Weights of a small GPT-style language model, trained from scratch on English Wikipedia.
Architecture: rotary positions, no biases in attention or MLP, untied embeddings, capped logits.
Each number is 200 + 40 x the weight over its row's rms, rounded and kept within 0 to 999. Layers, rows and columns count from 0. The size before them is the row's rms in percent of the matrix's.

# layer 6 MLP down, 832x2240, rms 0.0432, rows 554-597, columns 1440-1599
101,163,151,191,202,199,170,236,223,142,146,253,189,167,244,162,208,253,266,159,224,195,257,163,171,206,260,240,151,235,230,203,220,170,197,230,223,237,190,258,160,143,184,195,203,212,177,219,187,203,244,165,252,132,234,232,181,182,223,186,223,258,192,190,146,319,201,206,144,168,209,185,185,147,229,240,218,159,201,160,258,106,98,129,152,275,279,217,213,193,204,232,207,126,88,194,186,215,209,161,253,183,185,234,218,207,206,176,246,166,144,173,158,217,215,170,258,265,128,217,253,151,211,241,189,185,250,241,326,174,161,178,238,194,214,223,166,209,149,200,231,192,146,190,168,215,209,239,174,251,191,179,210,204,181,104,221,156,205,182,143
099,218,166,213,170,208,175,202,248,207,194,150,186,180,176,208,176,186,194,200,215,108,178,216,241,191,206,239,233,237,278,153,218,242,254,196,285,236,177,213,206,262,159,154,149,230,182,190,202,249,139,183,209,235,262,210,160,264,161,209,212,203,120,267,109,154,198,215,180,146,272,269,187,183,200,143,183,156,185,124,200,222,222,212,219,227,173,256,273,226,229,198,186,174,273,247,134,218,254,215,194,214,243,265,215,296,152,215,221,222,207,251,172,230,190,244,275,225,229,259,204,195,205,137,199,221,284,222,136,184,196,292,223,156,215,211,97,206,179,200,188,164,206,191,195,222,137,218,183,252,203,233,239,220,192,279,191,144,240,111,209
098,165,176,184,193,120,125,156,189,175,218,181,180,232,238,166,152,237,175,183,117,227,116,151,173,187,189,222,160,206,184,275,164,238,241,242,233,210,188,176,212,209,187,194,282,212,225,124,159,149,187,263,195,209,163,207,226,243,154,199,220,249,156,185,155,173,203,142,206,232,213,200,292,214,149,170,180,184,224,150,165,149,180,241,178,204,208,199,187,225,207,156,285,308,201,177,269,253,262,149,207,235,173,210,253,268,109,287,193,201,216,287,171,136,232,181,185,179,173,179,201,98,200,190,227,309,205,149,168,183,241,240,192,150,283,320,119,239,199,193,252,212,220,172,207,308,215,235,158,236,180,153,231,247,195,130,119,186,196,242,201
100,199,199,253,129,202,147,255,207,173,199,188,184,154,207,146,188,195,167,267,107,189,141,223,190,227,180,233,197,254,263,189,184,197,168,216,172,211,194,206,163,189,126,197,212,225,237,217,169,183,165,304,211,248,293,224,246,224,174,196,225,141,170,233,122,156,127,217,98,275,122,156,232,236,243,103,207,151,188,195,187,263,252,182,148,185,193,207,227,121,227,171,205,216,249,207,173,221,120,262,176,192,184,148,173,219,216,193,217,168,174,198,244,182,176,196,160,154,155,234,230,205,141,192,202,176,249,253,240,177,131,233,240,224,220,121,199,177,243,211,190,207,205,198,184,175,207,240,152,97,212,194,246,188,214,166,235,113,151,159,295
099,197,203,241,161,101,221,154,179,250,221,186,241,251,185,154,193,159,192,208,183,229,176,201,277,180,206,188,236,227,223,210,156,274,217,239,199,196,198,197,247,181,196,243,142,141,240,195,134,190,213,203,218,188,184,188,138,169,255,189,216,161,228,199,160,164,177,219,262,250,242,138,200,291,190,196,213,182,188,203,243,209,159,217,182,199,226,214,194,252,190,213,172,244,160,180,197,253,150,197,196,194,138,201,191,183,193,198,189,201,122,167,258,211,253,233,236,167,327,241,169,152,177,189,194,154,203,192,154,246,264,141,223,189,205,170,166,131,200,225,239,249,294,241,168,278,192,178,178,170,258,183,137,176,231,226,113,187,230,168,162
099,233,183,269,246,245,270,195,222,282,123,254,210,174,211,185,244,264,188,222,251,159,276,154,225,212,253,189,194,231,217,285,202,189,171,295,212,179,213,194,126,189,235,176,175,165,143,178,202,105,228,138,180,264,232,211,248,202,230,234,316,208,166,115,289,191,227,224,201,238,158,250,196,246,211,166,217,272,227,251,234,219,186,221,105,177,134,209,133,203,201,226,156,191,184,283,211,201,192,223,134,219,160,183,248,269,227,232,270,220,196,141,207,178,221,151,159,177,196,231,153,195,156,209,183,176,289,149,147,218,161,175,206,155,225,153,154,230,202,164,175,227,177,190,227,244,162,190,190,136,168,170,216,172,245,108,151,128,151,148,229
102,195,263,257,233,200,160,214,201,179,303,277,148,232,241,146,293,227,173,304,139,209,168,220,202,192,169,257,154,215,189,173,178,170,215,214,239,213,155,224,219,218,151,199,195,200,199,241,170,222,238,178,167,165,200,190,209,190,239,124,229,231,161,139,164,160,179,227,248,296,198,221,160,172,207,253,147,157,235,216,98,177,175,211,239,175,194,193,188,114,164,222,207,246,202,240,171,226,174,202,282,224,156,163,228,219,252,171,226,249,107,167,188,211,156,160,135,185,196,216,243,221,225,200,191,249,202,198,255,225,175,211,134,170,151,211,192,209,212,204,171,216,169,210,186,204,175,174,209,182,182,234,150,166,131,213,162,211,196,185,226
101,145,169,224,159,199,259,250,229,215,192,222,206,211,127,215,225,119,128,204,192,151,226,296,229,148,166,146,227,170,247,199,177,154,127,250,221,183,214,194,194,171,165,181,236,220,244,234,182,179,186,102,149,329,171,230,191,215,168,202,148,251,194,253,159,196,169,225,239,245,214,277,227,147,231,183,240,128,223,239,261,167,249,202,198,183,177,254,164,192,230,213,203,269,237,258,196,176,183,151,213,225,161,178,241,141,233,224,197,181,231,134,233,255,187,271,183,203,198,197,173,224,285,204,161,160,164,113,171,220,206,232,192,215,277,203,120,247,178,128,203,188,248,165,239,226,109,185,199,186,144,184,211,207,237,193,296,150,216,220,210
097,243,190,300,207,180,190,143,226,255,240,159,251,240,180,249,189,160,234,169,179,236,211,200,190,226,233,126,214,215,207,250,213,146,198,219,224,207,230,140,162,181,184,239,165,231,188,268,214,181,156,125,183,263,251,255,134,229,271,218,255,188,136,152,192,236,154,218,195,188,231,233,116,225,184,188,199,198,212,182,227,244,150,154,261,194,281,126,258,167,198,216,211,142,188,163,153,182,151,217,161,271,202,177,193,178,205,269,167,223,214,172,244,209,170,250,168,202,160,95,194,169,265,226,171,227,257,224,239,235,233,256,160,256,228,214,204,180,261,216,270,145,264,217,205,275,184,143,157,152,144,113,275,270,227,235,186,183,176,195,128
097,221,206,209,213,178,177,222,255,206,182,225,171,204,290,225,193,133,169,212,214,209,238,161,137,200,207,172,183,228,205,190,230,189,198,159,257,195,159,206,106,116,189,297,248,132,209,232,273,221,200,223,278,136,124,175,222,223,190,186,307,222,177,216,257,185,176,263,322,171,245,252,199,260,162,150,207,249,172,199,192,191,179,226,200,188,117,119,206,264,201,273,162,139,221,261,242,155,306,225,249,186,149,223,165,216,263,233,209,180,240,296,257,198,153,145,243,236,119,170,255,226,217,250,221,267,226,181,139,258,273,182,209,203,154,165,305,184,205,172,198,213,220,204,142,190,203,199,234,112,237,208,162,223,259,223,199,226,182,279,203
098,223,249,213,180,224,243,210,224,191,245,141,225,190,238,175,238,143,177,189,181,183,250,192,173,171,230,201,174,136,191,221,271,262,216,231,229,209,139,201,205,217,184,144,242,150,257,179,239,264,241,225,197,221,232,193,119,176,183,177,185,214,155,194,203,210,217,189,206,211,230,234,169,230,179,235,229,140,212,226,198,268,265,142,202,174,205,239,233,179,183,191,210,172,197,244,179,221,227,226,250,213,184,195,241,194,184,184,210,224,186,207,201,211,127,205,212,214,145,171,161,198,239,153,214,230,268,255,204,189,305,174,144,283,185,198,149,196,226,206,269,208,227,203,217,109,221,158,230,160,194,187,218,158,174,200,135,142,154,266,137
100,176,123,220,210,257,216,205,216,174,127,179,177,206,216,216,163,194,297,197,249,217,197,172,223,266,210,255,173,170,219,159,197,188,202,177,146,218,215,208,274,208,214,155,209,225,206,186,185,245,174,160,162,253,200,136,208,176,161,223,129,188,216,292,194,177,156,187,174,191,131,187,199,146,149,181,240,257,121,174,196,170,159,249,233,289,182,185,250,226,176,217,210,181,183,218,237,159,170,237,205,90,188,184,171,174,164,158,202,172,254,171,210,211,213,224,134,217,191,223,235,163,202,200,187,192,166,232,220,197,101,231,98,199,179,222,191,222,215,175,176,207,249,174,171,174,190,197,229,145,219,247,218,265,237,136,168,210,245,185,242
102,220,195,173,96,134,230,193,182,240,279,229,213,242,213,208,164,217,155,177,172,208,210,220,282,245,263,171,219,156,143,173,197,276,256,213,202,222,139,225,239,145,202,222,197,155,235,208,241,196,194,204,193,193,222,263,164,199,202,267,219,146,250,196,168,193,233,228,253,161,179,203,307,218,192,260,206,202,222,241,173,263,209,203,190,145,218,242,193,269,143,185,230,278,237,190,216,237,221,282,253,278,181,227,113,185,152,147,163,172,121,220,202,169,199,200,211,200,118,197,140,204,145,181,157,220,230,180,182,188,244,158,227,184,188,243,229,244,194,172,245,115,233,242,233,286,167,238,176,221,197,73,218,246,215,207,163,219,212,157,220
100,172,174,147,222,211,182,201,106,200,185,234,198,201,201,160,172,232,146,251,247,138,223,242,135,145,219,230,156,150,237,225,299,191,169,298,155,162,289,212,262,87,215,222,151,226,279,201,181,225,183,247,191,197,199,230,221,181,172,215,249,167,121,149,217,155,193,209,374,241,234,210,258,157,194,212,245,151,267,166,140,168,228,159,179,180,248,204,140,105,192,138,254,201,187,195,242,209,130,250,194,205,214,125,116,232,297,257,200,227,249,130,139,216,241,187,176,175,262,181,221,174,223,236,228,227,173,148,262,181,187,219,175,206,192,260,84,255,217,190,190,233,151,200,214,193,216,186,215,174,249,221,283,246,179,238,195,224,121,195,199
093,234,230,205,123,129,297,231,224,119,211,204,225,155,221,216,252,187,147,193,244,137,339,229,201,179,238,123,219,200,251,225,128,188,198,223,255,216,183,213,220,174,270,162,200,326,226,180,161,219,225,193,219,243,183,162,167,192,155,169,199,237,227,273,166,245,218,216,248,130,192,189,85,197,144,227,159,195,229,241,219,295,202,258,166,260,166,157,168,253,163,181,152,151,109,216,247,215,173,232,226,245,187,179,195,102,244,284,108,204,309,204,150,167,205,204,170,287,221,191,210,165,158,173,209,154,152,222,239,235,157,218,180,278,194,209,153,202,191,238,199,174,140,148,200,188,215,170,167,170,178,112,218,250,184,196,229,273,220,256,206
105,221,230,193,258,210,213,242,117,230,227,180,149,255,173,274,171,211,252,205,187,166,212,241,218,167,201,182,186,179,224,182,231,221,221,169,147,187,176,189,182,157,152,232,254,207,175,210,189,217,129,168,257,241,195,241,210,219,221,210,171,189,238,211,163,228,248,198,200,214,152,236,181,220,259,109,208,170,189,264,256,284,206,188,309,220,216,269,165,236,239,232,164,178,178,287,203,130,217,247,238,185,157,231,209,167,202,161,214,148,159,155,214,258,212,226,222,203,203,189,206,223,204,183,175,163,118,196,242,248,243,183,221,196,203,158,262,126,267,139,233,252,189,233,248,174,177,223,231,265,104,183,172,254,198,146,211,185,212,188,189
099,179,168,152,244,200,175,147,164,132,157,188,198,163,168,159,244,246,223,250,133,207,173,230,175,157,182,232,209,113,228,245,277,146,250,183,187,169,269,193,170,148,309,190,158,254,201,238,260,202,234,186,245,241,231,198,182,173,197,214,178,180,199,255,222,150,163,194,205,209,190,160,183,238,186,259,141,256,183,169,180,307,159,136,253,222,293,228,150,218,181,176,119,254,147,228,193,248,186,221,223,257,199,246,235,196,236,221,178,253,150,268,195,239,220,177,237,158,139,216,205,232,184,205,161,247,187,137,236,296,194,195,219,203,183,194,188,196,231,185,186,184,208,234,214,128,246,274,183,164,168,149,195,198,219,250,245,192,188,161,176
096,223,193,199,183,199,187,252,185,215,184,193,153,239,218,164,205,194,237,232,226,165,234,154,212,253,293,150,213,309,168,243,237,245,146,251,255,233,209,213,185,252,204,183,169,214,203,228,225,163,260,208,207,217,236,181,178,200,223,180,221,279,209,195,169,202,214,227,186,221,147,140,190,213,267,187,167,227,182,186,304,103,211,158,130,211,195,236,331,157,182,257,164,209,286,221,210,232,65,162,187,206,177,116,197,133,149,190,189,184,158,244,137,174,194,186,241,200,188,182,178,235,164,233,123,107,208,200,152,212,180,201,261,228,138,125,173,229,151,168,195,149,230,199,124,179,171,214,180,208,166,191,285,137,228,170,178,243,195,157,227
102,186,121,219,121,130,147,194,104,229,181,217,127,156,157,141,137,252,199,175,178,225,213,202,211,287,247,262,213,243,203,154,280,157,135,202,289,213,172,235,261,207,247,197,132,248,216,223,222,180,239,169,171,244,218,164,199,210,250,191,197,237,169,216,270,225,235,203,164,230,262,250,192,214,225,232,233,216,187,197,234,217,205,140,155,230,207,285,220,175,228,188,229,208,222,139,225,156,215,205,207,175,289,161,165,188,186,270,230,198,230,178,235,217,206,194,242,217,169,164,179,151,200,137,205,142,76,216,195,164,139,174,231,184,175,243,173,197,160,240,254,161,276,136,243,185,117,182,184,111,189,170,176,196,184,212,140,237,168,199,190
101,217,229,164,204,222,186,203,194,148,226,177,163,344,249,232,185,220,179,225,253,205,174,224,190,194,101,164,136,246,241,243,282,234,184,154,185,171,180,214,208,209,154,251,219,172,156,217,256,191,243,162,231,173,210,148,167,161,227,195,185,219,222,179,195,217,160,172,244,198,162,215,151,202,227,259,187,226,198,245,221,266,190,177,168,216,181,201,166,246,237,180,156,153,152,194,184,217,147,227,269,206,224,178,180,218,179,234,225,175,145,176,208,251,253,131,215,165,239,189,180,204,221,210,194,134,180,92,231,241,205,200,229,215,182,120,203,224,260,252,150,204,106,213,241,230,188,190,200,271,247,182,115,193,199,193,169,191,249,154,210
094,146,179,220,166,174,232,52,207,235,162,156,198,191,196,174,207,252,152,149,207,196,122,244,218,203,110,200,202,148,212,162,122,158,213,273,198,199,288,219,257,230,170,188,125,256,269,197,178,180,175,191,228,195,231,265,269,237,190,224,183,190,219,235,191,214,127,225,182,183,197,223,171,154,220,255,305,169,223,150,139,245,170,174,163,166,236,140,189,187,240,208,148,191,242,227,209,125,207,206,200,227,177,189,223,184,148,220,166,229,221,219,252,193,233,182,171,257,163,174,235,148,159,206,271,185,174,266,194,202,201,181,130,231,171,159,150,206,263,247,245,255,188,178,224,221,211,150,205,138,233,223,214,194,181,243,201,143,200,216,222
100,169,256,156,163,197,209,173,125,249,151,251,137,182,232,239,142,173,256,168,199,208,223,137,159,191,202,185,238,153,246,226,199,292,186,166,169,144,133,184,202,211,196,164,224,193,202,203,162,183,205,175,268,243,251,213,239,257,177,201,234,190,207,144,237,217,221,247,167,205,170,151,182,189,232,245,284,192,224,282,223,242,267,247,129,183,179,214,216,260,161,276,122,221,112,248,264,182,107,191,212,187,195,216,249,217,199,293,249,214,164,187,163,212,184,153,187,231,245,219,174,232,191,167,199,157,230,223,247,156,153,261,158,224,194,175,180,173,196,150,178,193,272,183,235,207,245,234,158,139,144,207,192,289,212,150,104,208,184,213,152
104,287,210,170,236,207,223,217,225,180,184,220,276,168,247,332,144,121,171,189,174,217,138,217,202,110,161,159,225,213,224,242,108,226,185,226,203,192,220,220,261,173,134,213,216,215,199,180,165,211,199,156,248,198,182,136,187,260,224,165,150,179,220,157,237,184,178,244,160,189,232,245,201,241,162,187,180,152,233,148,184,151,175,196,226,227,192,148,171,191,203,253,177,180,251,205,235,202,212,253,112,245,292,231,222,150,129,166,175,197,239,219,230,189,238,232,204,191,197,264,196,144,214,208,213,183,169,187,186,197,259,196,209,162,183,222,124,222,175,201,203,183,270,155,231,315,245,175,185,216,194,238,267,131,122,199,273,235,154,234,217
103,221,235,178,225,152,180,176,169,249,191,139,199,155,260,208,164,170,178,196,136,229,216,284,183,246,217,208,104,200,206,162,196,207,129,165,199,197,204,208,215,236,184,222,182,142,289,181,228,217,204,286,158,162,202,175,161,238,196,180,253,176,204,279,235,178,149,129,148,218,148,162,298,271,139,231,238,166,243,182,124,241,177,138,198,221,220,265,243,186,146,199,171,171,167,192,199,324,173,210,227,188,215,201,206,92,132,211,167,213,204,136,145,173,153,304,257,245,226,183,211,250,197,151,211,179,186,172,195,259,267,203,208,152,196,239,300,162,168,216,229,139,241,208,187,262,251,237,210,277,165,159,204,231,180,281,187,180,250,199,190
099,214,115,277,210,253,144,257,248,198,199,204,205,150,235,170,238,210,220,200,162,186,165,223,146,253,240,239,225,118,175,238,254,245,237,213,216,220,190,166,230,177,158,170,182,190,189,175,142,176,109,188,165,197,102,227,224,206,186,192,177,201,175,125,201,201,206,175,160,235,199,215,155,283,205,228,206,187,175,166,142,191,207,192,204,184,222,168,198,200,245,251,161,238,212,231,180,200,219,188,160,219,205,254,203,228,223,150,164,216,254,186,202,151,348,218,107,242,217,233,228,200,114,215,236,214,189,234,199,212,260,246,240,173,177,201,171,257,198,181,185,174,233,166,218,212,169,160,183,250,291,272,122,134,218,197,234,255,229,186,132
099,218,170,247,206,226,244,211,157,178,136,154,221,228,174,224,203,163,209,132,243,116,192,182,148,173,209,192,136,172,203,171,184,182,183,92,178,305,144,180,216,161,183,211,174,195,166,201,208,194,179,242,190,201,201,219,169,189,201,225,199,255,207,161,247,213,229,153,222,250,175,181,206,256,128,133,171,201,213,132,202,125,224,132,174,229,205,133,200,162,211,186,275,213,213,247,161,173,253,216,192,202,266,126,172,224,231,178,238,213,219,227,164,268,200,200,237,185,201,185,145,195,182,205,166,260,232,185,227,185,179,253,217,145,190,148,257,145,171,115,191,211,105,223,213,190,146,257,235,217,153,245,191,155,130,295,224,153,158,269,273
100,210,191,154,202,190,169,205,121,152,205,226,246,186,195,258,167,241,213,201,164,221,170,231,284,192,141,150,200,142,196,221,264,231,210,201,221,310,239,242,230,171,161,187,279,269,163,200,213,211,217,153,190,134,206,193,240,226,188,235,185,249,165,95,104,180,176,186,173,181,232,157,221,306,229,251,196,275,266,175,252,149,201,214,227,144,187,233,161,223,118,227,236,293,205,189,232,112,186,186,218,185,113,163,254,258,201,99,234,197,305,256,243,181,179,185,202,155,184,177,120,247,237,218,133,205,186,110,155,245,203,211,152,164,239,182,166,243,157,194,184,187,226,216,189,282,160,238,160,239,240,252,143,230,259,198,193,147,222,263,170
101,238,219,176,218,192,217,175,234,224,248,222,191,213,241,198,194,200,172,143,188,193,201,155,236,211,210,184,188,202,142,225,210,257,171,212,254,117,249,231,276,284,170,116,209,82,190,169,246,190,289,198,227,167,264,171,241,187,273,217,223,195,269,217,163,252,209,206,161,265,197,206,116,245,306,222,196,223,221,193,141,148,205,172,206,188,218,206,217,203,199,185,115,234,172,186,190,196,203,223,183,185,179,220,190,183,215,158,247,195,207,208,189,156,186,167,211,148,161,187,186,188,202,181,145,224,246,281,152,247,146,179,168,250,171,160,193,148,239,201,202,196,199,203,222,222,139,214,204,233,200,196,284,162,209,149,183,251,213,157,236
102,219,152,275,225,142,262,222,175,208,152,180,273,210,193,184,216,187,234,149,206,204,229,224,284,171,232,220,139,177,278,226,192,182,146,146,167,121,180,196,197,173,144,145,144,254,215,193,180,155,185,150,236,206,104,244,194,186,248,202,203,211,177,188,214,268,227,223,233,239,199,156,227,266,241,204,137,162,184,195,246,274,228,194,220,313,196,180,200,210,221,140,129,176,178,227,212,234,160,206,269,230,183,160,225,196,216,162,221,154,222,205,203,187,249,175,193,116,229,165,135,164,240,202,177,300,127,230,259,322,222,216,212,278,137,219,283,248,267,180,201,159,181,228,206,285,230,146,237,200,88,197,186,216,174,240,243,134,255,200,261
102,214,186,94,212,239,212,207,236,236,207,209,184,190,174,221,223,201,216,179,252,181,185,203,122,236,138,117,137,178,223,161,224,222,205,143,228,139,266,177,184,153,229,305,220,147,198,205,192,155,201,177,217,185,206,169,202,268,227,226,128,169,174,216,219,133,169,166,185,259,181,234,228,178,234,190,147,183,230,194,169,187,181,201,199,217,159,209,208,239,254,187,253,199,226,190,197,209,208,253,181,255,110,207,229,211,194,241,154,188,223,206,195,169,226,223,197,160,180,210,256,141,292,244,216,129,241,156,197,179,214,271,203,250,165,226,152,163,245,140,184,313,216,226,194,220,170,156,233,115,161,178,299,207,181,110,198,180,214,159,145
101,153,197,243,227,180,184,156,187,244,196,245,232,235,187,254,215,211,250,223,253,232,166,151,180,101,229,203,227,250,222,225,284,198,190,180,221,224,203,185,210,215,280,160,224,214,193,207,193,191,160,179,227,153,248,217,238,223,294,201,186,297,145,113,215,232,176,223,255,189,242,205,127,113,230,229,271,209,205,248,153,317,159,158,175,185,209,155,242,237,238,242,125,225,199,155,178,238,191,218,180,244,133,158,187,162,222,233,200,250,283,191,173,204,173,219,185,201,168,263,180,236,186,169,198,127,223,174,172,232,213,231,292,241,162,165,187,221,228,180,221,234,268,165,180,157,198,160,155,173,149,240,224,218,237,143,259,229,212,161,126
088,213,202,175,201,208,331,256,153,236,243,198,205,167,230,199,218,199,250,218,151,197,192,233,163,203,156,181,219,245,251,189,192,167,170,253,139,168,205,191,170,166,227,175,142,236,215,261,208,201,214,184,231,229,251,168,211,208,196,160,187,163,191,203,253,241,254,179,165,225,138,190,135,262,246,163,156,160,188,203,184,220,182,210,154,161,212,181,145,170,209,205,213,226,173,211,152,206,216,244,260,195,225,215,193,206,238,235,243,170,250,195,191,290,235,141,215,207,187,160,183,131,207,155,211,121,213,144,219,237,206,173,238,281,156,205,156,194,171,183,216,215,235,206,222,183,237,198,262,125,250,159,248,286,193,118,206,195,218,253,258
098,172,168,257,177,196,163,241,186,213,155,257,230,151,259,253,274,173,226,196,198,207,205,179,215,259,202,177,187,248,163,267,252,188,210,244,169,132,202,166,180,275,186,203,273,233,202,137,240,211,179,169,189,175,216,186,234,196,217,210,201,126,68,181,163,231,252,194,232,226,164,234,218,178,105,278,170,237,201,180,189,165,161,189,156,180,182,173,215,212,246,193,280,192,295,239,242,185,151,189,168,214,196,106,221,250,181,129,199,207,154,169,131,263,215,204,147,180,158,179,194,172,185,201,188,287,222,189,179,160,229,154,119,193,181,137,161,234,184,196,173,193,256,195,270,194,187,232,148,220,192,233,196,193,211,177,147,216,190,174,215
106,211,156,207,238,207,173,226,192,251,168,125,245,274,216,179,235,204,241,237,182,175,195,193,241,287,209,159,265,203,273,244,172,225,188,202,219,264,182,231,186,188,264,297,179,190,250,320,194,132,234,191,249,154,134,179,196,174,220,212,169,207,175,250,183,205,193,228,205,232,195,239,242,250,196,238,87,213,242,289,160,218,173,241,208,262,177,239,138,240,248,260,203,220,243,155,167,246,218,195,229,211,142,218,182,190,121,207,147,189,229,158,170,247,211,219,214,260,176,269,259,98,151,203,148,272,262,235,221,241,232,140,218,186,232,211,161,198,147,145,178,243,216,247,157,240,206,228,219,137,200,228,167,241,154,208,234,200,200,169,182
098,216,215,277,206,161,147,212,247,143,242,201,81,214,206,198,101,134,314,184,219,186,205,158,253,297,194,164,122,188,319,217,169,174,186,122,162,167,94,196,219,183,150,160,207,155,180,211,282,252,185,187,216,173,207,289,145,204,232,192,220,157,192,222,210,208,179,215,88,239,207,270,221,172,224,186,214,230,174,148,127,136,240,216,208,157,186,251,210,178,121,132,184,188,148,254,187,246,265,222,127,184,173,165,196,231,225,237,259,206,176,263,173,239,224,229,175,226,198,296,231,119,216,215,222,247,166,222,245,191,188,197,206,144,276,168,219,218,190,251,177,175,241,263,230,217,187,230,178,212,163,152,126,229,190,292,231,261,172,244,239
100,170,255,124,177,178,212,158,202,208,212,214,254,167,221,210,230,190,178,186,234,216,228,189,212,169,204,194,176,234,176,242,220,202,214,166,261,225,239,190,208,193,213,179,136,291,215,217,176,205,183,175,195,218,192,181,213,221,155,200,178,215,192,291,159,241,125,238,217,186,207,180,194,206,236,205,198,203,206,163,202,186,173,177,207,158,224,202,234,155,212,226,179,205,190,173,221,232,194,159,185,205,167,145,210,135,161,210,182,152,253,205,278,110,202,204,158,215,186,218,141,172,172,194,172,229,191,205,237,149,214,160,228,231,107,254,153,172,216,161,196,102,179,186,212,183,213,245,232,91,138,145,128,215,214,183,200,266,261,243,179
102,217,136,122,169,258,218,233,232,182,229,161,141,192,185,223,131,248,159,179,236,144,192,152,165,219,186,151,153,187,201,204,226,288,206,172,189,212,123,219,147,224,221,178,183,234,221,167,206,179,202,224,255,268,238,157,205,174,165,196,181,167,116,251,129,72,276,216,248,226,213,182,206,228,208,205,218,167,212,183,213,222,208,214,272,213,162,199,239,156,246,256,226,158,274,148,205,232,232,252,225,192,233,274,213,163,194,211,224,182,156,178,143,165,170,236,209,214,224,213,267,234,233,130,223,189,146,203,154,140,198,180,169,142,219,150,216,220,178,176,211,273,175,206,236,152,201,195,213,207,209,294,161,187,219,272,111,196,152,252,146
099,261,261,184,189,179,186,186,158,203,219,213,221,158,176,152,177,257,224,185,216,187,136,237,209,163,171,230,244,109,156,225,188,226,236,215,134,191,179,225,232,115,204,183,216,150,150,241,232,141,172,198,206,99,171,200,181,242,176,222,177,168,112,161,177,211,182,206,181,137,146,191,164,170,176,184,235,251,178,196,223,140,220,148,185,145,219,267,216,231,176,200,272,162,240,188,131,209,149,278,194,167,254,178,207,94,196,186,174,171,211,288,222,229,166,140,153,164,255,200,126,260,242,201,214,173,201,146,123,187,141,220,220,147,182,164,212,160,174,185,191,243,175,159,121,184,195,194,222,173,211,252,174,197,238,181,216,150,231,268,177
100,126,192,201,222,145,231,137,204,250,193,189,105,278,239,116,206,184,192,156,197,213,105,319,221,146,160,159,233,176,161,200,195,207,139,255,202,147,181,229,205,157,197,193,193,186,259,247,228,232,185,183,235,132,195,199,138,145,171,228,180,136,193,185,198,226,147,197,197,151,199,154,233,268,121,153,183,188,229,188,222,154,173,172,228,229,197,203,128,225,237,247,222,132,240,223,177,249,198,139,224,166,207,245,182,185,203,218,154,189,227,216,165,175,247,156,208,244,186,224,177,171,216,204,160,296,174,210,259,181,194,179,150,244,182,198,245,143,226,218,207,153,206,197,127,217,259,160,171,132,201,300,178,169,240,200,192,252,139,226,191
102,113,223,205,227,151,277,204,196,237,246,241,173,202,194,204,171,175,224,214,122,204,152,180,228,209,192,232,222,255,172,171,167,271,164,174,223,164,181,214,189,143,143,155,250,230,224,245,236,179,204,175,223,229,237,158,208,241,189,207,198,187,223,185,145,212,182,230,209,267,152,281,190,190,216,207,257,211,171,236,245,190,209,219,148,130,152,250,226,164,142,204,211,269,164,230,200,147,121,215,232,185,170,170,219,187,223,219,197,235,171,197,221,146,207,221,258,230,253,273,187,271,191,222,148,205,216,213,179,224,227,243,232,163,215,147,321,193,197,231,213,228,175,174,227,201,165,191,121,189,141,164,153,136,168,169,190,174,259,203,272
093,205,219,230,206,207,173,176,230,226,224,147,265,157,164,204,200,205,224,198,190,240,157,199,173,208,197,196,189,119,194,154,235,207,206,252,217,269,200,216,188,208,225,267,210,223,229,235,221,147,179,153,212,170,151,181,193,173,178,217,251,235,234,213,178,197,165,190,276,214,158,153,188,168,88,148,187,224,164,234,231,173,205,177,245,104,183,125,224,124,199,244,196,196,159,266,235,210,253,230,108,183,170,145,197,266,196,120,168,243,236,144,211,260,197,214,199,187,208,263,172,260,223,244,193,218,124,156,207,125,199,185,245,231,294,139,197,164,228,212,228,240,203,230,153,212,167,240,167,260,134,263,192,187,218,272,167,242,251,226,148
100,226,135,203,160,134,140,197,244,210,188,187,212,269,238,220,195,279,226,229,195,158,219,181,163,257,223,196,201,163,251,257,241,180,175,191,189,172,198,173,170,272,232,211,192,294,225,179,234,221,217,238,191,233,87,228,172,179,220,165,170,231,92,203,202,161,260,275,232,120,197,249,223,163,186,181,127,231,207,175,195,225,193,140,149,234,116,193,214,177,202,255,213,230,235,199,215,181,246,124,238,275,193,235,117,232,141,233,181,239,177,148,183,197,177,300,116,212,216,223,283,219,188,178,240,231,160,230,211,157,174,150,193,205,168,231,163,207,189,268,245,221,236,154,227,197,140,193,239,189,185,226,229,258,110,214,229,221,179,247,123
103,170,260,158,183,160,171,186,235,202,145,222,226,242,297,128,226,63,250,168,196,197,215,187,122,218,212,218,227,231,148,218,171,217,114,260,218,158,122,228,242,242,221,161,188,182,217,185,238,193,343,235,168,216,235,248,130,248,221,186,245,141,139,203,185,188,196,204,243,161,203,154,166,287,183,212,200,172,202,230,196,271,269,159,190,205,174,175,222,153,155,186,254,252,192,208,197,238,219,144,174,228,187,201,179,182,175,185,187,169,216,276,241,215,179,153,167,203,155,134,179,223,225,176,218,230,291,193,198,250,208,169,205,164,245,224,226,184,158,186,252,125,190,156,161,181,149,245,155,304,256,181,247,213,206,248,232,209,176,237,150
101,269,227,186,168,262,189,171,182,123,228,229,252,182,221,182,239,169,309,250,225,192,201,232,171,181,201,187,199,213,215,220,211,250,188,206,243,215,142,209,210,149,221,231,225,140,182,213,159,196,258,157,151,208,142,186,195,253,220,248,234,224,266,247,173,240,224,175,262,130,140,205,219,258,234,120,241,244,202,216,249,221,192,183,176,201,148,198,182,211,184,195,153,199,226,188,128,251,203,176,119,208,208,210,182,267,170,166,204,174,184,217,129,182,209,226,189,214,219,195,94,243,213,188,138,177,176,227,214,281,210,177,237,233,171,145,263,192,218,208,158,172,234,211,165,261,178,173,135,260,216,139,250,204,203,169,207,272,175,181,181